Weights of a small GPT-style language model, trained from scratch on English Wikipedia: rotary positions.
Each number is 128 + 32 x the weight over its row's rms, rounded and kept within 0 to 255. Layers, rows and columns count from 0. The size above them is the row's rms in percent of the matrix's.

# layer 5 MLP down (transposed), 1728x640, rms 0.0277, rows 222-236, columns 480-639
size [101  98  98 102  98  95  98 101 103  90  97  97 104  99 101]
[[137 154 156 110 145  84 147 129 147 117  73  95 130 133 129 106 176 159 128 139 156 119 115 155  96 156 129 152  97 145 120 152 110 173  97 169 115 108 170 149 108  83 140 105  99 130  89 131  95 128 143 154 106 114  91 215 194 130 112 147 115 156 197 120 172  89 145 124 122 156  78 109 132 137 129 160 152 107 103 136  99 170 134 162 134 122 118  97 133 129 122  84 170 121 135 117 170 122 162 122 209 121 176 116 140 161 132 105 114 140 117 114 145 139 134 186 159 102 144 140 139 155 147 180 112  70 179 110 151 136 142  84 115  48  88 145 166 112 152 149  95 122 166 167 172 184  72  91  92 146 166 164 148 204 103 106 193 187  75 209]
 [152 117  94  95 143 155  83 130 163 114 133 144 176 103  96 169 145 167  97 146 169  75 129 127 170 138 105 149 111 126 165 155 187  85 121  86 130 184 132 135  96 149  82 141  85 145 115 164 209  94 130  82  95  88 116  99 143 116 137 210 131  79 151  69 184 138 134 158 135  94 170 134  86 135 113 140 132 140  79 140 117  98 113 144 100 160 190  90 116 171 115 147  67 139 103 113 122 131 102 121 111 124 102 137 211 146 171 132 100  86 119 127 143 137 147  82 155  96 141  96 152  91 133  91 208  85 183 133 127 136 116 135 164 181  90 156 119 169 169 108 215 137 164 126 143 174 164 144 143 185 126 111  72 150 102 138  91 131 107 103]
 [157  73 113 100  92 128 129 133  85 118  94 166 120  86 173 142 134 126 135 126  98 183  92  97 122 128 138 102 136 195 155 113 132 149 145 161 108  88 178 137 148 145  69  39 151 104 133 182 140 155 118  97 100 130 107 141 124 149 108 131 108 130  94 133 155 131 172  58 123 121 138 214 126  88 114 136 105 164 123  94  96  89 161  82 111 115 115 200  85 108 160 150 172 134 156 106  99  96 202 123 121 106 142 135 114  31 119 134 174 110 151 155 155 120  98 136 119 126 148 111 168 138 165 136 164  62  91 165 149 190  73 156 116 163 127 140 164 107 142 124 109 140 152 144 174 199 169 153 106  75  85 207  83 104 144 128 120 124  69 105]
 [171 121 114 130 166 106 150  92 148  42 183 131  73  99 136 181 190 179 100 110 125 153 103 135 139 142 145 165 131 140 198  92 152 165 159 146 129 185 200 156 167  76 221 185 131  95 121  96  91 115 122 149  98  70 142 112  68 141 118 112 122  88 197 104  89 110 119  95 152  81 210 122 120 178 152 166  90 136 148 158 176 100 134 130 133 129 127 112  67 106 100 108 119  92 117 100  76 155 174 171 132 104 200  47 108 153 136 136  58 115 111 118 146 140 117 107 104 112 118 148 153  35 173 144 101 119 118 156  63 143  94 111 114 138 167 149 162  85  77 124 130 129 189 133 129 175  66 134 119 158 136 116  64 148 123 110 154 132 142 123]
 [119 124 125 119 138  96 122 136 119 162 144 170  45 218  94 108 114 131 124 102 116  98 163 155 166 147 131 194 128 125 140  97 114 120 111  93 103  92 120 150 162 209 101 131  64 167 134 100 134 184 139 110 161 112  20 145 100 113 122 171 108  40  90 158 142  64  59 148 144 102 142 123 124 122 122  97 111 135 104 186 152 138 139 133 114 104 199 179 117 100 147 117 132 145  85  97 134 186 114 105 100 161 114 174  94  81 104 113 120 148  96  94 179 135 152 140  96  94 129 137 139 104 106 122 134  93  89 174 138 118 112 101 125 152 123  66  61 134 145 106 166 122 122 139 118 133 140  82 247 133 109 120 154  87 155 139  80 197 138 139]
 [142 128 124 158 139 105 184 150 173 128 111 159  91 119 125 189 149 205 127 130 154 160 114  74 155 144 124  83 131 170 163 122 148  94 118 164 129  96 142 124 151 188 141 136  79  84  95  90 181 109 141 154 161 142 191 188 121 111 103 136 104 177 168  68 123 111 116 135  97 177  56 119 127  97 179 139 130 119 138 121 141 130  84 205 119 112  88 167 146 209  46 143 168  87 127 141 149 140 121 143 161 170 145 203 237 126 109  85 143 166 153  88  94 145  67 180 151 129  64 165 144 115 141  88 158  81  99 157  74 172 165 135  61 145 100 172 185 106 157  91  93 167 125 108 154 112 198 177 142 138 176 134 108 151  93 141 129 122  91 115]
 [105 124  88 127 128 144 140 162  99 125 129 123 116 138 137 123 101  98  89  91 143  12 137 112 126  70 152 108 106 126 102 129 141 122 108 140 110 163 147  96 126 137 148 121 173 113 158 122 145 127  90 182 114 105 131 168  52 171 110  97 105 174 166 133 136 137 136 165 153  85 111 139 155 138 204  93 135 165  91 113 135 100 115 116 111 142 158  74  95 104  95 169 120 120 132 120 117 165 113 126 121  78  79 155 118 142 148 128 110 140 113 124 120  86 143 119 158 160 131 154 144 137 151 118 107  98 144  80 138 103 179  72 135 105 114 118 129 134 141 205 133 166 144  96 135 157 146  42  93 140  89  96 132  93  91 203  35 135 125  98]
 [ 89  65 140 192 165 121  90 110 142 109 144 179  90 107 125 103 140 121  95 107 113 144  98 124 169 165 133 126 121 134 161 166 121 152  95 158 158 113  31 128 126 136 167  98 108 110 148 140 110 125 124  79  90 120 157 192 171  63 116 153  89 151 151 106 158 121 163 160 138 148  75  98 153 133 146 187 101 177  71 142 140  54 131 140  99 169 116 124  91 124 129 166 158 125 157 186 115 108 123 188 151 126 111 133 125 191 170  40  68 109 163 116  91 111 120 127 109 121 109 219 153 121 154 134 122 122 140 104 180 169 124 136 176 142 123 150 132 118 104 125  77 121 131 156 169 128 132 131 143  57 216 143 122  95 126 141 115 110 147 146]
 [135 165 120 140 102  78 136 134 123 103  99 113 140  98 102 151 145 106 112 125 144  69 146 157 161  94 108 121 126 146 115 217 145 143 174 165  97 130 131 162 116 108  92  91  95 107   7 143 182  79 207 184 111  83 141 103 157 106  99 123  96 139  91 140 107 196 124 123 154  69 165 132 144 159 144 117  76 146 171 136 147  93  99 141 108 128 142 126 124  93 135  98 166  74 128 116 128  90 142 179 179 125 102 133 142 114  96 115  96 138 123 144  68  99  89 104 153 154 130 128 170 156 138 163 165 122 143 136 142 167 171 126 164 133 124 144  68 144 132 150 132 162 164 102  86 119 131 163  77  95 139 140 103 131 108 116  65  93  94 149]
 [163  37 146 115 140 132 112 140 150 156 117 127 144 173 138 115 109  87 104  96 151  48 124 153 165 132 145  97 109 132  92 117 152 142  89 151 178  52  74 137 102 153 113 135 163 175 194 135 179  94 130 144  75  87 114 174 131 133 181 117 131 169 147 129 144  51  99  89 105 127 149 139 133 133 200 146 181 135 159 109 126 127 183 163  85  80 133 147 114 143  84 149  97 153 108  94 129 144 163 130 140 152 128  98 105 141 130 127 140 133 104  72 155 163 200 157 154 168 134 138 162 111 122 113 134 139 142  92 104 172  93 143 134  81 108  95  98 147  64 146 137 168 164 152 151 133 144 117 145 149 183 100 144  97  61  81 111 131 134 121]
 [144 137 148 113 106 142 103 141 116 140 132 118 144  92 120 124 164 117 114 156  79  94 104 125 178  95 129 130 129 114 125 139 117 129 169 151 147 195  77 104 161 114 131 166 118  56  75 129  80  94 180 146  88 177 138 128 113 104 109 145 139 116 168 175 137 137  84 166 119  86  91 142 123 172 117 122 133 146 126 184 175 123 180  96 134 111  49 103 119 131  83 140 128  47 105 156  88 143 105 111  84 165  84 123 142 127 186 156 169  98 148 187 200 128 108 103 108 101 111 113 162  70 164 163 144 131  97  99  72 109 145 113 143 189 116 116 121 162  78  58 138 134 173  55 151 142  74 172 132 135 210  47 165 100 102 220 196 139 108  74]
 [150  88 110  87 127 160  83 145 107 167 123 141 136 156  99 130  96 206 118 107 126 104 127 137  52 101 124 148 136 100 131  74 167 132 125 149  97  83 135 147 150 144 187  89 178 109 161 157 205 125 145 165 146 145 101 103 130  99 121 146 105 137 166 132 122 104 157  89 137  90 139 120  80 102 118  85 160 122 104 138 121 220 149 169 147 137 101  96 153 159 165 130 103 122 122 105 119 130 111  70 201  95 148 124  77  98 144 104 135 156 118 110 176 130  74 124 162 163 135  95 169 205 152 130 103  87 119 165 161 163 122 102  77 136 151 123 199 105 100 106 123 140  58 109 107 128 101  88  99 115 119  97  98 157  99 124 174 164 155 143]
 [ 50 140  78 120  97 121  92  91 136 114 167 116 141 189  99 157 158  90 152 101 146 134 186 137 146  90 168 123 115 137 113 131 151  88 112  66  84 124  89 132  94 226 126 141 116 172 196  60  94 139  87  99  72 145 173 120 138 133 139  87 138 141 106 129  62 155 201 149 123 159 146 164  88  83 101  99 165 117 130  74  79 151 109 175  90  94 138 103 155 114 174 174  97  93  88 155 104 121 109 112 166 117 166 116 186  83 156 132 130 152  88 163 113 166 123  70 134 145 124 125  96  58 167  91 123 214 104  85 110 117 159 162 144 117 162  75 117 162  80  97 136 153  98 134 142 150 144 122 116 100  91 153  65 139 134 124 162 116 120 145]
 [228 145 138 158  73 179  89 101  84 108 157 128 121  88 111  96 119  75  96  75 138 160 123 118  84 169 195 177 118 135 111 131  58 145 160 141 128 155 132  82  61 109 108  47 169 144  51 116  99  52 160  98 131 144 152 176 101 131  98 102 142 107 107 126 133 128 173 101  97 109 109 142 125 141 170 129 139  99 100 140 114  91 112  86 140 117 130 159 112 137 111 102 119 207 153 110 117 125  63 150 125 126 164 121 148  97 117 156  99  99 142 192 157 196 142 154 158 161 141 127 112 179 168 157 110 149 122 126 112 144 109 141 161 179 128 116 223 151 142 195 116 137 151 132 100 167 125 138  99 129 189 151 122 105 146 100 164 110 103 118]
 [130 170 109  97 137 158 105 162 107 143  66 165  94  95  98 122 103 135 105 137 101 132  20 112 107 128 158 145 158 127 143  91 116 118 140  85 120 212  97  99 151 142  95 115  58  97 161 141 101 128 138 179 140  99  46 151 144 138  96 152 120 127  97  85 161 173 169 125 139 186 110 105 134 150  97 149 136 178 169 108  71 148 117 145 129  92 116 117 146 153 103 124 131 109 151 119 122  95 121 164 106 150 188 190 152 136 117 171 147 108 130 113 142 109 143 172 159  78 166  69 103 101  93 178 139 103 123 179 167  85 153 197 122  79 127  63 113 104 151  99  57 126 158  97 125 125 110 125 116 151 187 129 140  97  91 132 111 135 134 168]]
# layer 5 MLP gate, 1728x640, rms 0.0313, rows 223-236, columns 480-639
size [ 96 100 101 100  96 100 101 104  95  97 100 101  95 103]
[[132 176 128 142 161 113 153 181 171 112 202 139 215  64  77 144 172  88 145  90 108 143 156 106 143 112 144 126 126  81 117 127  90 128 182  82 147 105 154 122 146 132 117 122 160 115 111  70 141  87 150 122 174 128 124 151 170 122 171 122  95  99 232 147 114 111 160 129 176 167 189  63 149  97 116 154  85 104 150 177 109 101 142 115 190 139  63  91 191 109  94 147 140 119 172  88 183 143 141 161  90 134  76 159 110 156 141 130 173 134 107 119 130 109 109 138 126 129 161  42 120 166  95  88  86 109 144 140  89 113 114  93 108  96 163 118 137 126 116 136  83 196 123 106 156 116 191 133  94 153 145 128 186 134 100 161 162 122 157 173]
 [ 99 135 101 169 115  91 120 189  74 148 150 174  93 109 146 169 161 130 148 137  69 128 109 153 133 187 116 201 207 155  95 115 100  75  89 127  79 129 176 144  94 119 106 120 170 118 111  72 113  93 169 200 183 108 150 154 144  67 148 144 126 151  83 113 125  70 118 127 123 187 137  86 166 135 142 105 102  89 122 170  71  75 119  69 154 120 123 166 146 110  90 169 104 146  95 136  95  91 126 162 171 120 132 118  97 122 138 135 171  91  99 134 144 137 132 116 107 174 156  67 128  82 136 146 109 100 121  65 150 116 128 148 159  95 145  92 154 104  92 136 152 128 135  84 174  56 130 103 126 189 104 143 123 108  68 149 126 104 105 188]
 [188 139 151 181 175 124 121  90 122 129 101 126 147  79  64 108 149  97 163 188  96 128 162 111 201  96 108 132  93 132 128 133 162 162 177 128 137 141 162 107 127  50 199 124  79 134 106 144 174 119 107 141  61 119  86  87 170 184 196  95 132 133 151 112 119  80  70 104 111 117 109 114  98 129 108  95 130 169 136 126 124 132 100 156 174 169  71 164 124 125  79 166 157 157  57 157 105  97 161  86 125 109  89 109 117 159  88 146 161 109  67 106 139 116 126  90 123 126 164  90 191 119 132 176 146 120  84 192 154 125 139  73 126 129 110 106 161 135 160 126  98 132 131 106 157 103 166  78 124 133 190 170 127 115 104 184  84  91  75  94]
 [153 117 138 185 113 101 125 178 132 155 134  93 136 149  95 142 169 151 170 161 113  68  90  71 102 132 137  84 131 141 135  98 132 100 165  68 149 153 126 109 108 106 155 156 121 100 107 134 147 208 117 141  90 142 166 120 114 122  95 114 109 178 169 129 136 157 168  51 122 154 137 130 140 152 152 126 117 149 106 137 122 146 105 106 109 113 104 148 101 138 149  88 135 102 104 153 117  98 108 100  85 131  91 163 171 159 130 170 141 148 167 141 128 114  92 123 135 147 172 121 136 178 201 133  81 118 142 178 130 126 123 140 123 188  96 129 107 187 143 128 136 122 184 116 135 158  96 150  95 126 151 165  58 161 100 133 125 115  96 170]
 [172 117  82 149 143 138 170 148 167 158 128 110 120 159 134 104  91 155 125  99 140  85 159 187 148  99 148 137 110 105 146 105 100  98 176 157  59 139 145 124 126 104  83 105  90 155 138 149 130 151 116 114 128 195  79 125 125 128  89  76 124  95 182  93 147  68  97  97 109  76 161 118 110 149 129 119  78 149 146 191  90 141 141 120  95 146 112  65  81 107  68 109 104 114 127 158  79 140 130 150 134 152 193 119 163 159 134 123 169 192 121  75 144 102 114  95 119 151 168 146 110 106  97 140 131 120 151 173  88 141 110 154 114 115 140 175 134  91 104 119 128 144 109  74 119 151 186 117 114 177 153 151  89 108 102 163 127 121 116  85]
 [ 81 124 167 186 126 149 144 109  98 158 140 113 123 112 135  93 143  54 147 191 191 175  93 152  87 135 124 155 145 145 142 198 169  95 144 178 179 122 135 121  32 122 199 127 109 140 134 141 114 123 159 130 121 130 132 166 137 112 130 104 138 161 133 141 165 136 148 182 129 132 223  70 122  46 157  91 206 157 148 145 132 196 139  63  98  88 146 133 129 153  99 111 116 111 127 120 106  74 154 160 141 141  91  96  75 107  92 163 163  87  87  90 179 131 115 133 100  74 155 172  90  94 118 167 128  98  82 111 183 156  67  71 147 144 110 137 149 101 108 134 144 113 149 120 130 174 133 164 104 108 122 101 105 131  99 162 157 110 128 175]
 [101 106 154 175 182 165 153 142 194 112 156 139 183 136 169 151 181 192 121  92  67 174 118  70 134  68 166 133 108 170  86 145 160 136 164 138 122 108 147  72 118 181 173 130  72 185 130 132 165 165 102 199 173 140  92 141 155 150 170 128  96 103 177 141 108  99 135 151 123 119  97 138 154 120 128 156 129 143 152 122 153 135 129 119 140 102 133 129 140 127 137 176 126 115 132 123  97 133 102 136  75 146 158  75 126 139 113 165 111 125  97 160 106 157  93  88 172 111 123 146  87 135  94 147 109 110 149 161 149  66 169 137  82 130 133 128 119 156 103 131 120 133 125 109 163 169 115 108  99 125 174 112  96 120 139  80 113  82 131 147]
 [180 199  99 162 129 155  89 142 108 159 123 153 163 107 112  79  72 102 112 162 163  69 122  94 115 111 132 122 134 163 118 174  92  54 127 118 112 136 142 132 113 103 120 141  89 159 114 166 109 155 101 137 100 133 128 152 107 108 130 106 125 138  90 125 124 173  91 105 124 123 100  65  79 112 146  90 124 150 117  76 108 161 180  88 170 110 112  93 111 104 116 114 146 133 162 184 176 136  95 127 139 121 102 105  62 125 148 119 122 124 148 148 123 113 124  76 146  83 144  99 112 101 211 178 133 169 103  73 133 126  92 143 164 134 129 111 127 130 140 182 144 121 216 114 126 130 168 166 117 190 137 128 133 150 171 109 113  88  88 134]
 [124 133 158 165  90  81 128 148 188 155 128 103 155 101  59 157  88 104 159 137  88 146 141 106 132 122 114  72 104 108 147 137  81  81 174  97 139 113 162 134 132  81  82  83 142 155 135 160 131  80  87 167 101 161 152 130 111  87 153 138 146 154 154 151 157 104 103 147 123 139 141 126 116 151 132  86 108 143 100 174  92 168  90 140 131 109 117  86 187 140 186 184  94  59 151 142 102 129 127 142  82 165  90  91 126 124 107 178  72 139 209 100  86 139  64 101  70 127  96 105 138 129 155 118 186 112 112 130 128 122 158 160 113 100  77 112  81  86 165 108 142  94 113 123 153 169 142 183 137 102 107 131  89 122 150 178 101 157  69 166]
 [131 119 119 157  92  87 160 160 141  68 115  74 167  99 102 110 200 143 166 129 153  98 136 175 141 133 165 139 127 117 102 143  86  67 132 159 183 155 178 165 150 150 101 106 117 126 138 156  80  73 179 192 159 154 152 166  91 160 115 103 130  85 136 162 156  50 155 151 115 159 159 166 166 123  82 139 221 139 119 131 130  88 149 129 138 116 133 168 140 152 138  89 150 129 186 149 133 150 103 131 113 120 192 147 117 114 123 137 154 113  89 166 151 112 114 104  78 146  56 160  99 132 101 162 100 176 106 119 107 163 118 213 143 118 102 156  50 107 128 146 157 150 105 135 130  79 161 134 133  93 157 129 149 157  82 168 134  82  99  97]
 [159 165 178 163 130  65 127  91 158 137 142 159 166  69  89 117 159 143 113 111 122  99  94  92 211  79 136 114  95 127 169 159 182 132 164 118 154 114  79 203 171 141 147  82 199  89 156 121 127 160 104 121 146 122 125 172 116  84  82 174 195 138 160 130 168 111 134  79 175  83 147 166  94 171 125 133 134  84 132  83  89 131 156 144 113  85 125 166 103 115 156 115 106  74 121 136 170 119 104 159 127 107 127 128 164 148  94 176  90 122  97  96 177 140 115 135  87 173 109  67 151 128 188  75 195 193 141 111 101 113 171 129  97 157  96 132 111 117 138 128  78 133 117 156 163  96 133  83 136 149 135  99 105 105 174 188 111 191  60 156]
 [ 87 155 123 138 112 165  95 126 138 112 150 158  84 148  93 124 113  58  63 117 119 153  96 107 120 175 198 156 129 189 123 101 135 125 216  73 154 120  92 116 142  87 153 110  87 131 114 118 108 191 114 200 115 126 106 139 135 126 107 142  86 176 118 118 124 135 135 122 182 150 154  97 127 105 184 109 122 113  98 138 118 163 131 122 105 115 166 133 122 170  88 104 107 143 111 138 163 151 153 124 137  83 163 102 124 114 152 102 180 139 148 148 142 147 145 102 174 190 133 147 100 165 103 136 142 120  94  95 137 104 108  87 128 155 173 104 171  63 127 146 106 139 169 136 158 147 163 148 116 154 177 136 151 156 176 172 141 178 170 184]
 [128 137 107 110  62  87 160 154 139  82 137  63 174 112  96 181 107  89 175 106 135 138  98 159 116  81 191 121  82 162 111 179  81 110 128 110 105 147 151 126  95 195 148 132 136 118 148 118 119 139 147  57 109 149 107 195  91 125 203 103 138 189 151 133 140 125 148 102 123 101 130 179 123 102  98 155 163 125 125  84 100 125 145  89 189 104  89 106 132 158  98 161 150 108 100 117 129 147 140 110 134 155 111 125 167 104 108 109 122 108 119 145 149 110 184 149 159 139 123 144 141 161 113 182 110 200  87 131 132 167 148 116  73 150  81 115  95 131 149 107 101 104 180 121  92  92  94 153 101 136 145 142 189 146 157 157  84 166 189  82]
 [ 93 135 139 157 126  95 137  68  95 134 128 159  97 151 136  75  81 114 204 171 171 104 135  72 105  41 110 138 113 122 103 158 115 155  97 105 161 130 100 156 123 139  51 144 124 175 137 145  77 189 128 115 168  71 108 145 122 159 111  78 168 107 104  76  88  61 120 114  92 111 150 168 112 132 159 165 122 178 158 105 103  84  68 112 122 133 148 151  90 125 112 133  92 136  76 136 164 120 121  93 112 105 135 106 138  99  73 138  83 129 152 123 147  83 131  77 156 160  89 167 119 156 168 140  87 107  78 114  89 152  78  80 109 130 136 163 123  86 131  82  93 106 133 148 152 139 164 177  80 121 101  62 116 175 101 121 100 134 129 220]]
# layer 5 MLP up, 1728x640, rms 0.0325, rows 223-236, columns 480-639
size [ 97  97 109  98  94  99  99 103  96  95  92 106  97  97]
[[179 135  92 190 111 109  96 138 132  84 121  97 160 143 152 160 141  80 119  82 152 125 108  85 102  91 154  85 128 130 136 136 137 177 120 154 195 107 169 127 151  95 103 162 158 146 128  84 134  98 113 144 183 107 168 115 179 179 140 165 105 101 139 139 157 173  88 153 128 114 110 102 137 143 116 161 133  91 144  99 102 148 116 107  91 102 134 160 189 118  80 112 171  78 133  82 133 134 114 143 165 149 120 128 100  72 119  95  96 153 109 106 156 164 121 134 112 133  92 205 104 146 108 133 109 148 120 114 115  66 199  90 124 132  89 189  35 134 113 192 157 163  98 150 103 193 136 162 152  94 115 119 115 102  99 176 133 121 110 119]
 [136 115 167 137 117 142 178 158 101 115  87 133 155 174  90 169 167  76 152 108 106 131 120 115 172  82 149  97 144 122 133 142 130  96 134 128 193 177 152 146 110 139 165 133 115 119 120 129 129 108  86 155 134 180  82 140 155 184  96 105 137 188 146  88 136 121 148  65 152 171 143  66 170  69 114 128 102 157 106 112 110 100 132  92 134 147 120 165 137  93 127 152  93 172 119 132 148 100 170  99 112  69 107 153 112 196 147 164 151 125 106 142 201 118 156  80  55 116 165 116 141 104 108  93 133 106 115 153 153 111 105 167 109  70 108 146 146 101 150 132 120 110  94 178  92  27 140 158 177 103 134 162 111 150  89  75  95 123 138 131]
 [120 151  71 153 128  87  85  88  88  82 166 155  79 106 174 110 144 132 121 119 124  99  90 119 147 140 139 162 119  90 188  89  39 130 121 132 109 158  80 153 161 111 107 130 219  57 116 156  88 156 149 108 118 198 165  99 148 110 116 127 114  79  92 152  80 135  88 156 149 133 133 105 155 126 116 169 156 100 146 134 149 102 130 125 127 117 141 149 128 118 123 117 154 125 193 102 105 116  92 147 130 140 184 167 100 135 162 139 124 138 168 158 119 203 115 167  57 187  82 110 111 100 177 171  70 153 196 112 143 173 162 111  76 114 151  59 116  80 139 113 190 148 124 116  73 172 133  76 160 134 154 120 116  88 142 190 172 161 102 139]
 [ 89 136 130 109 128  95  87 156 117 135 105  91  95  94 154 125 143 135 138 115 174 100 149 160 129 166 156 119  80 113 118 172 160 214 138 130 103  94  74 116 151 165  85 160 179  93 160 139 132 154 135 120 156 172 179 113 130 145 110  91 104 139 150 126 129 155 146 130 139 126 104 125 105  63 164 179  98 104  95  99  35 136 196 134 178 104 107 101  67 180 178 118 107 141 135 127 110 204 157 140  85 152 180  91 170  94  82  74 120 160 141  96 116 152 151 189 137 151 119 131 148 155 101 140 103 166  48 124 139 143  91  75 188 180 124 155 146 127 123  79 106 167 156  94 102 167  97 158  87 147 154 153  89 115 113 157  64 159 156 138]
 [103 131 111 119  69 154  96 125 145 118 155 122 131  94 124 106 106 112 124 122 138 124 196 164 162 113 148  90 148 131 164 155 170 122 139  73 174 140 138  73 102 157 138  92 106 173 130 212 173 151 124 100 146 124 120 141  99 131 130 104 126 109 109 210 112 128 125 134 106 107 163 150  71 132 132 168 119 125 120 127  99 145 134  61 134  82 138 137 173  64 122 102 130  77 101 161 114 111 135 133 138  80 183 128 154 177 102 146 184 111  99 110 135 152 157 128  87 139 110 125 148  88  78 162  74 173 132 104 141 123 202 118 123  84  97 160 107 143 118 123 176 193 113 165 101  90  65  96  88 112 142 133 115 117 176 128 106 132 125  96]
 [101 106 140 152 120 109  96 166 159 116 161 160 104  79  91 105 155 141  58 143 121 136 127 122 168 197 149 159 122 170 148  75 157 134 165 108 127  55 196 173  85 172 158 115  89 108 161 211 143 147 117 155 168 124 150 118 119 146 129 101 126 102 195  90 150 145 110 164 137 128 170 137 141 117 111 116  97 112 125  95 149 114 126 133 139 165 118  95 139  60 116 132 144 139 158 181 110  88  85 177  86 118 100 141 151 175 180 109 164 163  60  44 158  88 118 145  90 114 117 122 147 105 107  62 176  65 100 132 172 148  91 104  99  98 132 155 157 107 159 164 113  87 144 207  87 176 142 136 168 133  71 119 129 109 166 153 103  97 155 149]
 [126 150  94  77 110 121 168 149 205  64 103 138 197 138  65 117 104 110  71  91 158  77 110 148 105 139 171 166 105 140 115 124 147 137 159 142 146  74 101  98 106 102 107 126 125 133 103 165 128 142 114  84 136  83 104  87 155 125 147 126 155  66 158 178 145  92  78 121 148 102 102 150 121 130 119 135 110 105 115  99 141 113 135 125 125 103 164 113 109 161  60 148 146  67 130  87 138 101  87  66 107  87 131 164 173 115 139 135 138 143 131 147 187 145 158 113  60 147  86  96 165 142 148  91 149 153 104 107 101 129 128 135  95 124  98 161 156  93 167  93 114 139 184 113 138 118 119 125 103 146 120 122  92 124 166 144 143 173 118 157]
 [120 100 109 103  82 118 145 126  86 126  58 114 158  88 134 219  85 104  85 111 133 103 154 154 176 157 120 124 155 166 140 165 125 121 175 115 186 126 143 143 114 171  72 171  76 130  89  88 154 157 118 109 117 135  88 170 125 160 110 150 140  97 177 121 164 150 144  85 133  66 146 130 152 111 177 184 137  69 124 171 135 161 130  87 172 114 161 133 125 131 139 113 125 161  96  64  65  91 173 153 164  69 135 136 176 105 120 136  91 150  46 103 149 119 154 213 110  97 151 107 132 160 115 191 180  92 103  95 148 123 103 139 125 163 137  97 145 115 141 139 102 133 105  92  98 149 135 167 135 179 188 121 181 107 149 100 122 111 138  45]
 [135 105 147 183 118 163 100 139 192 128 189 174 143  79  68 133 159 110  90 161 114 110 122 159 167 119  97 122 160 129 119  80 122 173 193 117 132 112 127 157 103 181 203 143 124  76 145 180 127 141 110 130 101 134 180 105 137 101 155 202 138 136 102 109 104 124 131 137 134 125  40 134 142  88 139 154 159  98 102 133 165 170 106  53 187 111 154 135 158  94  94 156 234  68 157 181 100  74 134  73 162 139 100  87 115 138 139 105 134 116 116 137 127  70  57 102 123 153 158  63 141 144 110 101 148 121 175 171 186 113 149 147 147  99 130  97 168 142 140 142 146 110 119  91 103 136 194 147 177  92 134  98 108 130 231 168 114 144 127 149]
 [116 114 197 137 127 174 126 134 124 167 130 120 120 111 154  66  96 104 115 122 111  97 137  98 131 136 130 188  85  96 115  84 142 165 139 178  82 119 161 127  88 150 124 175 118 151  96 125  95 127 152 142 176 132 131 191 102 133 143  97 167 186 146  96  86 139 132 130 170 132 171 107 128  93  93 128 190  99 144 116 142 114 174  98 109 119 163 137 136 102  81 143 202 178 139 131 228 105 133 118 103 105  90  50  73 190 128  90 109  92  99 188 165  87 115  65 133 147 133 109 126 155 156 131 115 129 133 143 145 114 166 151 176 107 161 199 161 122  91  87 137 121  83 121 111 162 115 105 115 131 144 112 103 121 120  73 113 160 133 126]
 [131  99 121 184  98 160 174 115 139 130 131 156 116  99  95 199 114 110  96 109  74 142  94 141  96 165 120 130 107 154 133 133 149 172 176 149 130 137 152 120 143 163 106 108 144 105  89 126 125 126  80 134 137 122 125 156 106  96 167 194 124 167 109 186  68  90 156 154 193 200  82 173 145 158  91 145 173 138 109 129 164 105  79  46 147 150 161 118 132 158 188  70 103  92  94 129 125 149 112 232 123 130  85 123 150 145 103 141 151 129 124 146 113 102 152  92 164 135 165 137  99  59 187 109 166 109 131 127 101 104 146 145  86 159 106 112 168 110 124  61 202 174 137 163 125  91 152 195 134  61 113 171  90 110 196 115 130 144 119 125]
 [107  86 158 109 166 136 162 118 142  77 166  71 102 145  90 200 120 112 111  91 123 133  87 134 113 112  83  53 170 142 101  98 174 147 141 130 144  96  82 128 126 138 149 129 123 126 137 130  71 138 154 113  87 139 126  91 122  67 104 169  92 104  89 139 146 147 106 141  86  96 111 117 100 136  81  91  68 153 148 142 146  95 115 164 177 193  87 192 159 116 171  96 138 120 138  62 114 152  95  83  83 122 147 133 137 180 174 122 177 138  45 116 173  98  92 155 145 197 101 116 223  94  67  77 148 141 125 151 123 145 128 149 144 100 147  93  81  58 123 101 169 117  63 110 136 112 102  77 187 132 151 144 119 168 149 130 178 132 115 164]
 [146 108 132 158 120 176 171 109 123 182 187 143  89 216  79  80 147 113 122 162 114 159 109 165 224  72 139 157 205 141 151  99  91 136 134 131  93 146  80  35 174  85 160 134 134 143 126 143 171 102 152 136  57 144 173 100 149 112 148 121 183 132 111 130 126 142  87 101 157 136 131 109 126 117 169  76  96 117 153 168 164 163 133 118 167  86 105 133  89 171 158 140 153 105 152 156 117 111 169 112 137 120 109  96 188 161 157 167 141 117  76  95 134 139 135 119 101 140 113 157 116 137 117 143 140  68 137 174  78  73 146 182 123 162 141 123 143 180 141 114 162 155 113 160 120 126 114 146 114 110 118 111 110 137 101 124 164  89 182  89]
 [150 144 163 168  69 105 128  86 123 126 129 123 107 180 119 124 152 139 189 172 158 175 173  77 104 112 152 146 140 157 106 138  84 162 145 153 116 132 117  85 158 128 175 150 175 143 124 122 138 119 153 178  78  87 124 121 153  90  91 130  88 113  76 131 135 128  87 128 153 153 143 110 191  34 116 168 104 146 135 135 194 119  97 128 107  81 138 154 115 132 120 180 138 119 167 177 113 100 109 124  98 140 167  99 138 122 134 164 120 163 187  77  88 124  95 131 146 140 187 107 117 144 128 130 131 135 166 108 152 131 110 126 147 142  94 129 156 145  86 107 121 146 146 149 155 161 101 153 138 125 155 133  62 117 115  98 172  93 140 119]]